python train.py --num_hidden_layers=12 --hidden_size=256 --num_attention_heads=2 --num_key_value_heads=2 --head_dim=128 --intermediate_size=704 --vocab_size=8192 --hidden_act="swiglu" --norm="rmsnorm" --norm_place="pre" --norm_eps=1e-05 --positions="rope" --rope_theta=10000.0 --rope_fraction=1.0 --qk_norm=false --attn_scale=0.0884 --bias="none" --tie_word_embeddings=false --parallel_block=false --extras=["capped logits"] --init="uniform" --init_std_qkv=0.0245 --init_std_o=0.0245 --init_std_up=0.0245 --init_std_down=0.0 --optimizer="adamw" --learning_rate=0.0019 --beta1=0.9 --beta2=0.95 --weight_decay=0.29 --lr_head=0.00673 --max_grad_norm=0.5 --warmup_steps=237 --schedule="wsd" --decay_fraction=0.415 --decay_shape="linear" --final_lr_fraction=0.0 --batch_tokens=65536 --max_seq_len=256 --doc_mask=true --train_tokens=270600000 --max_steps=4130 --dataset="wikipedia_en"
Each number is 500 + 40 x the weight over its row's rms, rounded and kept within 0 to 999. Layers, rows and columns count from 0. Numbers have three digits each. The size before them is the row's rms in percent of the matrix's.

# gate: layer 6 MLP gate, 704x256, rms 0.0724, rows 658-703, columns 64-127
# up: layer 6 MLP up, 704x256, rms 0.0677, rows 658-703, columns 64-127
# down: layer 6 MLP down (transposed), 704x256, rms 0.0668, rows 658-703, columns 64-127
gate658 098:527538515442460569569492497552541545484535467445517506517480511498554488506456495488543503480475514452501500451535509518480507541479559498568504538493575566570507492529453570544474527507434600
up658 101:512536439454535510529532447431465551524491521451517515562502479501434531488505462471430436544434533482579514452491500542503526525509476475521441464521493539525466515520506504531521448486464545
down658 102:517526492505392446476532532471543516582491505490474477589493383400471447516568574566541483596474440509462617494636524550528518520430497539484460464559494541404516547455543491493493477492486477
gate659 103:542443564477521505489556441508486500532499403469500449528503503495492434518444554485536450477518469463501500509510484482528509452540491598504582480475491514490475524463533531531534521501528502
up659 099:486505474495460496463485463516508497415463531456567462501511508489467528494503501510544547461480481506462387420500485444465478461480541508511516435541582462472462455460531442565487508478578468
down659 099:558519492503480557500469518517433512535529529569504494544554510455472517562458511523411441472497504418530458498531528435533457495516547480488460452471522519508486503507475519434509460593559464
gate660 096:624524529485510536492461430530510498504592453470497567510521502552432486494540601533516495483559569529528482474522563520538591473507482516501482522555470504497513567498517459464587497524518557
up660 094:611477506492429442473491540407524517502499522493481519509562528486490485449440550423495538508557549509540599500521521437517516502523453520480424490556489541529493462512509505561487416530551491
down660 100:575416466502535454490538494442546484498509556471502486529452443494631511546440467417518552520490543453500549489440501500489477564514553486471563442549496519498416479525529569515459452483502412
gate661 097:425503506533533492517530495527470548471570434488563567442519562493476538503476571538560465521484544477428574459557505540613491539474551495525470510520486452578426526471493507513509483489494473
up661 101:447397499485462436533426511535498534525470535534408440544479502509439495495521466461513508496557451542514547552427535548505478503461471514397496455573505439535513497536544471521606533502507511
down661 102:519509557539402510568502524503459499548490534541500519491525557468487529509545508542440520566495478504466550537493548477467530477600466475512558453514509502487482472554562518431505537495597541
gate662 097:525471525528511532499416477510473460514497481500589511497584486503478465478454454507474605452541488469547454493568547423512515519577554516483433417485487492469501533524494523486569562531515470
up662 098:498520547525505497396551579544510513575480544456583525512514456444457592508526505538453506572507499467582440496460516543578535525490533490496472497461528547487491477483465517461517569554504490
down662 100:477556507561502477490509572545445501523491498485444488474505511516571407476479528541474556556540462507486544501516507563538483520470515446455566473490513486435510523458545497502494464538569506
gate663 106:524567458459573486543480487478535431544466494451476491482417553552520522545553474601448510431450546521527502559560503522505537500570534445577486577520501544486477500500552519521483490469462579
up663 105:520490460591470530494457526483527527453518539439480553540469438436460479500534525509548545388599494391472450540586536531448501517474518539515501510529524451471595491491492531496509504504537494
down663 104:509456487433520524512486453517485528464546435506522516488519580533513489512473502513567512519434502474543418533493517455515458476513502462455460522487555476487469485434546463511555454604437551
gate664 098:415465535615565550531432445464487526570498491484559524446538521542388468480608534507475506500508551512462546408536547501447564479512511473540440393562427473521563529494465568516468544571415514
up664 102:483517567470535501521511514481471360463521481556471524481494563528505543549534505442466520554459483536494508492507509489467553483505454458594487506524489472509502522487576563530519495484476483
down664 101:464444551607443527467549492452485441528470490499546454518531496448495541504553487441480452466512522492512526522519540490443628529551521482552444450494489509455533555447461526561522542587477398
gate665 102:465499500525486491497524558531485415476509420498483542491420528526499522533424508526484529488538502491559565560604512513425446558498443510581419459528490462516448471520487476507444539521507497
up665 100:565471524463523551465512497541539469543490448578495502470447509535529495517483454551493484519550524547500482472556405485493487558468468427546481463570508508482517509533516544454517549503539492
down665 100:458501475503422458514496518514467524497511519584434510544465496490522549502485489489490453442584564575461493466488487503498514535533462534488520509482421512498512392536552464497488458466518499
gate666 096:503567436535461526501495529431497614519442490526486503505509499474541573477525457543484506514484488484433564508501561504483481471464446524475532549478560489483511525508460463546553499512445517
up666 092:514518552545470521535484430463526454531457507518470533514532513536473568446432533478513530495508502548508493549500526467487521425504563539487525493443490513473514444500610494507456563508479490
down666 093:469522552545437465480478517524537505422450520538491522553499583505495480493479460523535511467491466536538470503526476498397460458441524505465545407486492488582401464524574518513597425501557477
gate667 094:464502465476495491497479531542473514521533511514485584428515517469564446488540459509509582500540618525508508527510495494502559489508469493509525482476491514504483602483480576544447545520426551
up667 096:485491417520502495444513434527501466545423480540495458485502479416525449393497467489511509542427516521590526457544446506503581506601491507524498454483464515486491517446493528528527508393499522
down667 100:460436436446465442494550536414548472454469552436505513491486474521490536528533581528503447519468579532460526464478486519476487465540475542443501550488549520404439428536459510552502514475523510
gate668 103:606476459472526485484532462562423525536474525525506518454489486487366500511543483477457506521452560487521481491626513428513547489494464521547496507492558504506430552494451507502508495508476525
up668 103:502529388479507522449427503541510504573570491461453554555491554495526502479518520498552489453437473502461525534480510479498518479569521471452521459530429461503522497524509445496510470501581506
down668 104:486529512522536469456489519459494518515493586555561441484529556486456548489511497524499544540460456473464515416429524469590508507424547521501477480503526546447508476479473535539489423510591477
gate669 097:496508536458568432510510508524595517523521541510540512489426575545527530475533563490547488530585533542544461536495543591557548471488513555513508535463482559527474558609497417509578479516525528
up669 095:523514516492537502485466560498470508506477469465488535542425479547510522431465557557552497473512516496534473519460541445474426439530486522441433496548595442544476519462395507474490551520562528
down669 098:503535498532518478487548496520455452500499516505522537566501468512519507523508436475540401546515483498494447517497428538508520485497498492482401484510491540468518408502565464579517455497513472
gate670 097:454544480489511494462528516512456549475564502499519479497486541506428454533492476527489494552513404462531439489494555521432467584485519521546535568531524498476533631485476563476508508458452557
up670 100:494489574485479539500477428504467466500392523508467461508549528555459457459500439501472486478444444506525490517553589530502503578545522506522519527494471469478527461462483490488533481433439452
down670 103:452431529535498479465537441455479479526500480428502503490559533510549482493426497398525558503502501511476504523462514555528574477427466565494506509508467551503458507476547535553511482514540519
gate671 091:471458532467517564460546516500527488483521439491510632453520504492505490599421564484478484481534445514544591447402523431409495479489500460495491522534474524488498497444527512491507551519436510
up671 097:554538494543491407486480555516516485570495467529487444514475467455479521455427498518582469472502512523529479478510512516510468479433488500477457483410493534516486526484561480535503549563488515
down671 099:503515512443540537461457549517519490468523504497403473485477435543522460460500470525425484487525475507503491460597472508522518483601484471489492451471486521562439454449572507525541534514511542
gate672 097:506556532513495459504462508511471513518495540502473502442482553471558463522539461507457460508478483517461609546507498471492499516498463421544467579493496521542534537596430515500516513427523459
up672 104:509481483468457495501464545489506524519458532524492465408496452412529471488524485470511507485474475531526492558483503510421428495465510471496585511548473469508529471490492425532524446475469458
down672 104:507380468526466418459503493479492480570502446487486444511455413548388509429584515444508430441461448505475525464473481465577515416552460559506497471513481501482505560484463532512493486502556561
gate673 102:505474497492546530476472436584467495500521541504519545580516489494475496575515499496442463537426505511518475548437548460476520470505488487497460483548477473505555565538563559456478497490502446
up673 102:466550469516484559423466537578553577519591460440460537421514544514631485477490501534506488539494515487514478511552446571507418531544461470429459554477499473470483438535433484519530571473518569
down673 104:449526495536447566437511513544516490588499510513479469543485519549542538580549517529546547458460481469445445531594519536452480539519595454494474525456501467504430502488540468570513504472555574
gate674 102:570417435515491447443462515423467532492461512548486522459506468414512445524410543499461539489600464489514485483489519493509512440458566503508385533558467529522495522495561496536541453526555548
up674 101:479507509546564586491524605489488514499477567498509601531506456445448519566540479487508510427492477596461567514489519520573474557551498464457531583576504504487489512442535518523502457507518573
down674 102:431568518466490452539533437494453414454527501439527451496504563495536558476516486526543551450512520524530521499512465481496548539491524529480532451506535528523479471570505475483413502536420456
gate675 097:429573546499514480432544473484478447512519523404478491489482534559551518560505528577471522468508514521466519516496492521407505542494510417472504511510454502501514483451497497511486494527451499
up675 100:486541448639542453480528483574481452506534475567611530494467548496432567509505572466504495480477515530471479551583465540493521490533466467523468506506515437507497537524484448560517447560461488
down675 102:475478556461589582496544551513520539435542502505506476532519524540533454507420535520483487496464455497526470575436540529494481495517510504570505479505554490480551467409539509487463488582467528
gate676 097:474494548540469452477481474500557457488555476437499516531470490491522429543478549615608483496501457469598539443494531501499587401511478454495520478443483525462526443508443428525553540500450389
up676 095:490491502482462529465514507473452432455473450518525495488545437537498490477461523562509526444480468468451475565510396534402528436464464543484508482519426459556495403464533473523475463497513465
down676 095:533453537505574510434509584507532586511481527526516466493487510479542492477506512457444477556479514491518600486480497539491514549502552547538441547517538549511543499478502593481529507461489555
gate677 098:538471483492569475443463542545610480538504453559515499500517471556520418500543547512484526508563542466553439475419491561555473469516493514559465440497471477506474518547547501446538462510491502
up677 098:531436528490546504588463528496504520553511460546574553528595425473472489524545478478505566483471514525481471475503478433505473482493607514481411533501473444498555500576531535531459435473507441
down677 100:536524544525517507493516441458510449491519530494459477438494452434482497490483493430443553502486522462544463525589537470508507574466495554472558482470506491509503542456503504522533459602537470
gate678 098:536503535433499545503447495520446488481572415527474483532566434552466482521504517470442451518486502484529531453464527518524506499533500516536491505541506549493494493524465536478498493449508429
up678 099:527467478526503580478440567482453513495469510450566465521464515497549468430499489539490579493524465499537492521531543482484488519504598470505492490507486531451533539522529479477526481517564519
down678 096:492491472496531522523553513511529489532537534525544520562513529517501468494519532434499517485570524430479443459459481487520526532525476508479517492507496540518452464457521509517573483539477474
gate679 100:457462490533536415469543554536482510471478571519544507513466476487460478441573563459449558493532427439503449519481542489504538475561500537499525478524494507533528538474489396498598521499471532
up679 103:472501489469460543526460500477483507544498509472409552485544500547548517468556535480456442500473571510480448545593541518522515543504479539508550541457536440438412473459535541470471524510481570
down679 103:533437543537459554510539495588395475465532519489582599487501478510471525473514490446527499505464524487498531541494535394491521523500531540571514501520562545515462520479524468537533468590517541
gate680 098:423569501545517557535511538479469526522490510508549559505403477529481469559532507585481462535554510433520496552599525495529466503495518524499459508488491477482546528507499433504521561548422529
up680 097:453536527488424512566505531424514535478517525470530495459478472462460507538548557520486553546461457474539509539470500482494412555506513503499590540448549512469530532465512524476494488481465488
down680 100:503614531569434500469477462483483494528485486512463527511546491433525476524493561561493526480523429481420502510523489483457471430501521463382543536535485537468469525558530515491483522500398552
gate681 098:576537521631460527526543497496538464517533526492570577550481440518517488532482502433502502457454539569479384499530506513518452463425536537477508484505517539606504556513448538482577541560506524
up681 103:495500473506449518433488480513461609467462545564465521464485467469449528453534456462522455483468486518429470479511503475546527522539536539538470468554507530511523461479488453402510439451517501
down681 102:543504489572435438520525549453507567523490483482469491492464514506491542494516538447492574472526503558517440492498553514552458529533485441574518461560584555461456584467516495437519517431524485
gate682 103:559511483519545506467465522510419523490566507478497467517458472440429541545568492492473467470536522501521476531475568428538464527502466517453554420509492465598502523467463467498517459470405500
up682 105:589499599486544476469493499454513511485499528567515468537504465462563530554432500463492497537508431435470480429488496496507486479572485457539512508525559555511500437462491490484497526443537461
down682 106:475465503512452429545512520539540450494548585448490468496520512552569548540539479471512501526430504515510510488551498568463433445522554509441513527529536489527519413490471498493524592447517458
gate683 099:535488546514433500499474536469505448503511528522555544481492459427538489452514438492519483492499496444599452480520499504555415526577555549489457548484510484565536547466445497547520488480497481
up683 103:460498447522542472515494545439538532447509395498538460519499444497569497451471446458444561536469525465436393538482492533465491490457523521461472440534468552525528521504525508482557525559489484
down683 104:499564484612456509500536473529473509431470553477497567481550534476466488582479521493515496438525506457452511487507538519479515419505551508439494488500472518533528501561455551537567514465547459
gate684 099:505565505442497512472543495549487596588473544529517566421504495515455567561568490641493496517531496439504505556512565489467493511487453550496557533505476496508578484511480525482477499501501534
up684 100:551553483486496559552453434481479503488518481545522500538503508507513490518437508442502535483446484545448482535513504553465485526447513541510473500516451592477465535505550493516544419506500530
down684 099:562468534530471555491584505444640492508500545477450488489503492502496463417498455459519521503426453491538460506548476562469482497492498413526470511551460460388469451434498530534448564488450524
gate685 105:554523536503488397544459547534510442548557530555498515506469393532530473607498525529459564529489517481495491444590436533468494551500540529561558501490506467524498528489527513482517431511444427
up685 106:468562515504464590473529516493537528520390520520500566520487524488453481485544500538470497445540518545555518518525486465430512461468471462477526464493540491503528474490521524472486598435560530
down685 100:506512548466537603484492483529512463468554498514452464537512602501475464476434484577523477500504572498543511586490539508558486510503457471450503532459482517484494462501475560515547582473553600
gate686 102:478530503516484561426441452528456515564497513479481502503546455516551484523513473514521501584485476542476466401549477550487545507530535474511522564458471549474489532485502487533561500497445556
up686 099:529457525526546531495434515561457512570452538560507623510421540486471501566486479487506501519417570489592498525469491616527507514523537463504563503578518442477423582460436508534526543516437467
down686 097:432502490413487543453533440459410434528501432517449520483512499511600515487480429560528463514507517501463471429500508502536488534554516506524467548462573452476500512437514521566515593475517535
gate687 097:445477525506488500488525548553520440489517467533514526644513498492517505575503492472491515499497537478473508469461439583430474469525477501543520570548499436470484515545502506506464535532442542
up687 101:491495481604527512507528450449517501469507509485521453544544568536426455472508452457472511512503522523552487435470514504512483463440621473468440470484469486513480456499474548539509503508471489
down687 102:491502509583470499546576385531533446509503518477510501496517497482524444458465542489506454468531472521494412486534530477521401524472548462551472487529539442493519452485502466464533508491521499
gate688 097:490451459521552595464410515486544575470469472383470488493517499501566535559534454556531532504567527524505543533512486483453467544513481492446471465502581457589560513473524554563490502529430485
up688 101:518545551518473518454464504486469541475482545457538530464512476559570516561430472485528545522565534508562422531492494480523556514504501508493533528547454489543546477515484546532545456496544544
down688 100:415496483499487523517463457476489570446449507520445540534504535514502501494513447492480521445405503465553499520500577462465531502546511552462462491527556511513526495533524563535537487520494472
gate689 102:503512530472499552469467571515458479485437557436611450493427511478462519497520472464510513473463510477524501513495528539490480577400525498596499469447495419496479450500439488552486418526477476
up689 099:550477597538508542550580503492458532523520443473541519473570432491496481553570510455465469506510492520502495515503535456474464459502477478519495543517596582532586511466565475516443552609529457
down689 102:441475509530582468529563532431610455530506509533502499477489543459490470474486519512542529441489489450477523440529445547449533536447476580510489538513501476440455465468577499538526524529409450
gate690 098:459438507506527525542498544539416472541494452491554478438481491457461493498453515494530442427458444530517479527482549465558514515553484475478455510481480425448522535491473486513523507543505531
up690 093:547480509565512544472520527504469527462531516489551498496508461570420425528460566482508520546474459526521477574500528505468522536589510499564527558490491508481453487521554573523549416451569557
down690 097:457481457469474552542545477518453451512521494496476537527457494444593553495435446542539518446511543527519522544506540476435452510504546433461493594496477456513485510438516559524512545560496550
gate691 091:487487487511532535515491547495577559523525440537538463480538472521501601531526462508493497517500456452494489574412545531449502452439436607535495468611486499464576531511538459447509476524510515
up691 092:439549540512560479513448450427457522514565520514476485475483528523512573488541539548540500540488505458498479545539518446445442448499520553543500524515500451529456526553520486448468514534518459
down691 094:498517506565503513513465511535418536488534497482473550526533475534436533495471510476453514488423476479466508525453430500481533525499507548464482502577551511541560473489484484538544554491452473
gate692 096:473512488469484518524510471489505469563449488483464503433504452522512429478493531514545509461475526480454473559477423494490451451433574593509503441524425517524511465550496500515533469571517506
up692 096:509465544578481462511435518496495538517547523473500451523439547501533429522483455443474533557510475521526450455534511570497508482501511494481502462496440436573456544452515501572554505478514545
down692 097:524507522498568431584510479513503559434550498492456549488560439470489467510494522492469520497506506482558459480490494512492493450507468517456529442497492457580507437438455517494579456453485488
gate693 100:552546472468511493406553495522522493497448484446498525487523471482552526516492532487475541527516490515497481515518600452464598527500572480502491539422471519502482530484483494466559482553483573
up693 102:549522539468531525485464512491536523567499505522480469498464497523578470477524510470583524478510500500524492474502498440518524486430447450475503514489485566508491485522540439496587496514480494
down693 104:477489445504484488523357443436521529572437457522445470492453519508470494510478513456532462491475496440468489527516486549479466520500510471446506357556479565515502519371454523507518507510521472
gate694 100:469554518469464538489433466539502486533464503521503429478508465498492440480462529539542554491490499497521519505550516482495484599452485564540559509489454441447512504411480582527549460487519467
up694 101:555472582499519466475557498492474498489431504463422483477505445489480500528474497431493581561495488457397524597475465539465451496517534453501508538445510471547493517526509482542594495468466585
down694 102:569589577477500515478542448511523548558502488509400483445453455503424535542626487483454545497438460531495445469493470425524438451445547559511511546510518490562494505546449567505529451507536523
gate695 107:531481546485497540471507585503454502482545511560541464503476489532454474534512423519472496518564499494413518437498531524533536507510439417551526596507506533482452592511578588511509506483515500
up695 102:478518460499422475553498445624508530514517556493443526397548500472516391497463455498514545497577513461464486521478585427498549464475586578490468513474509524461529471504508392507490479487500497
down695 102:478518526550471506510578454570532518529493540500419450485529468592531527468493553546519457460514507541431463425463528496489465567483526505449490487413546488444484404505507512538539486455465560
gate696 099:517509484435501536496522494516467522484545415504526518480530524483505504579527535535530484506462528491477553561521468448446547503551588448634439541537491538509492502458518501520456481516521447
up696 101:543426565477460523521502527412460491444423550536491557472533484426553519474559541551509545493530524531480486531549536515526563533522487569525496497425499478509572533473468546501534484491472481
down696 100:507465477440541546466477432532531515546490424475477545543505419521495543454479508467493554563530489483490468579545445460512471524515590515511463544499488468509516599467444429505481473505562508
gate697 098:544525505553493567467551478479490571474541527482454477476574509470493522542459490465520435496494547550541471547539525589456514519501474506467512514505592487472473521483550544511521561449500476
up697 096:521466479443458517478494453512497526506535507456515541529497505497418547517553512515562474561403533456478435508438504498581441464579580509550518494531459521461469457438503483504468533499546452
down697 097:504503527534468529526471480468417477541574502554427477509472432527493462507546476455515456563480488501488482452494506513528509485540470506531549567499497495545482491503638551521533513477536472
gate698 104:461481456535509450447498466548467432514582521477482484517500504487505497531532491475485460538457516478472550532503500563520487521536496515498467663495430467539499522492512530477582480566482447
up698 105:454525552512442490478534470514502537421474504545429534452449585514520460473492537511544512545471494529452586409472570482478537515448547510510578515486546574510427524561569535449510505475461506
down698 104:495496457480489524511478500487547584479484574528534440477509497499466557463450524451511471485503503554491493545532390461488501508484488511413458401540484522478563469541505508514476547558544508
gate699 106:485472481519531480428491483525485460537501486518494542519548503526485485488545597503544520512518466449506529462527518529515492530519502493521471551446497411564502534466556521585537458551498488
up699 099:583463481496543495540473497514460491499466480558532521489525498483450466498511511463528512612518567535443527469481497556504550482442554550484504452483524466560479479560502514583498515473556435
down699 102:491486408636547464544463422559524492491474459528477566476507460501456499489493575504572464508505505521445496602487502530483485471520502529441505541508468494548493504534470530453518465581536492
gate700 092:506573567549531423482507522442483493492491471454514571481491489506439505481497475509538519463463482498522541462515478436481437499418506484523489554534533362514542546531461588510450486539538494
up700 096:531506424583454531514516451478460529574477537421444442575528489430485510484484527528449563507540472521553477544477531488466522526446512545478447552533528458509571528524566524508462482438479472
down700 097:480549412452473521529527655566489493562544507555538499540489553467499353491502444487507473544452514451537502507534550534516491488539470507486472476498442474411478496493515463528524472483463567
gate701 099:475509506500525511427511452532484544578561534495446530469486556480494480439529447477502484515498476503566510521504540486558505478549547437540483532547540476544484579511505420498533495544556491
up701 100:451490535413489620459487527497460556448537532554511483410525507470524528500563511537502509524478520507402525518507492460520498499554499464522468456572516557514541487461503502501500482417565567
down701 104:571488518519519559524530537504570429507476467464494439528488476504496439491509487509513589518508526502422478524470444537467575484479496540533532528525449605492472493543445574543480470554495521
gate702 099:490505444476467468414510468563509445455489530471463451463474506481509507521495486557501494497486523490485530511475505487457472547508453382488471500494506448473436485487494511474499489439490550
up702 100:468482475572529555421507520521532499474430486513412462498539546491488486551412434559476510429509472478551480464465522504528527538506496501463504483458533470491492522447519516485518570503483548
down702 098:490476539523499483514464533499510496564506507478546504548508438543528489504409481471486508544476462527562496461515492536536591507485562566520550506466469508470487539469505472552453531514512507
gate703 099:512484537517479485546499520429492547520567486433559499481508459473463506502529476440456450488412538425474461489534561438549440513524460466514460548532481480527508516555520517474446446530472506
up703 098:498504513490519482538499435509505443469514542527510514499454527489540472489453552554570537556544514536513486574519505581456485394471442453449578502420485518550513521502481539471470554457446496
down703 097:496515445496445516526502463500484511501517488452512501490468454551523503531467460507592487391467583536447533543488483445445483602527548517445476484534442491482439484480552455524558574598466452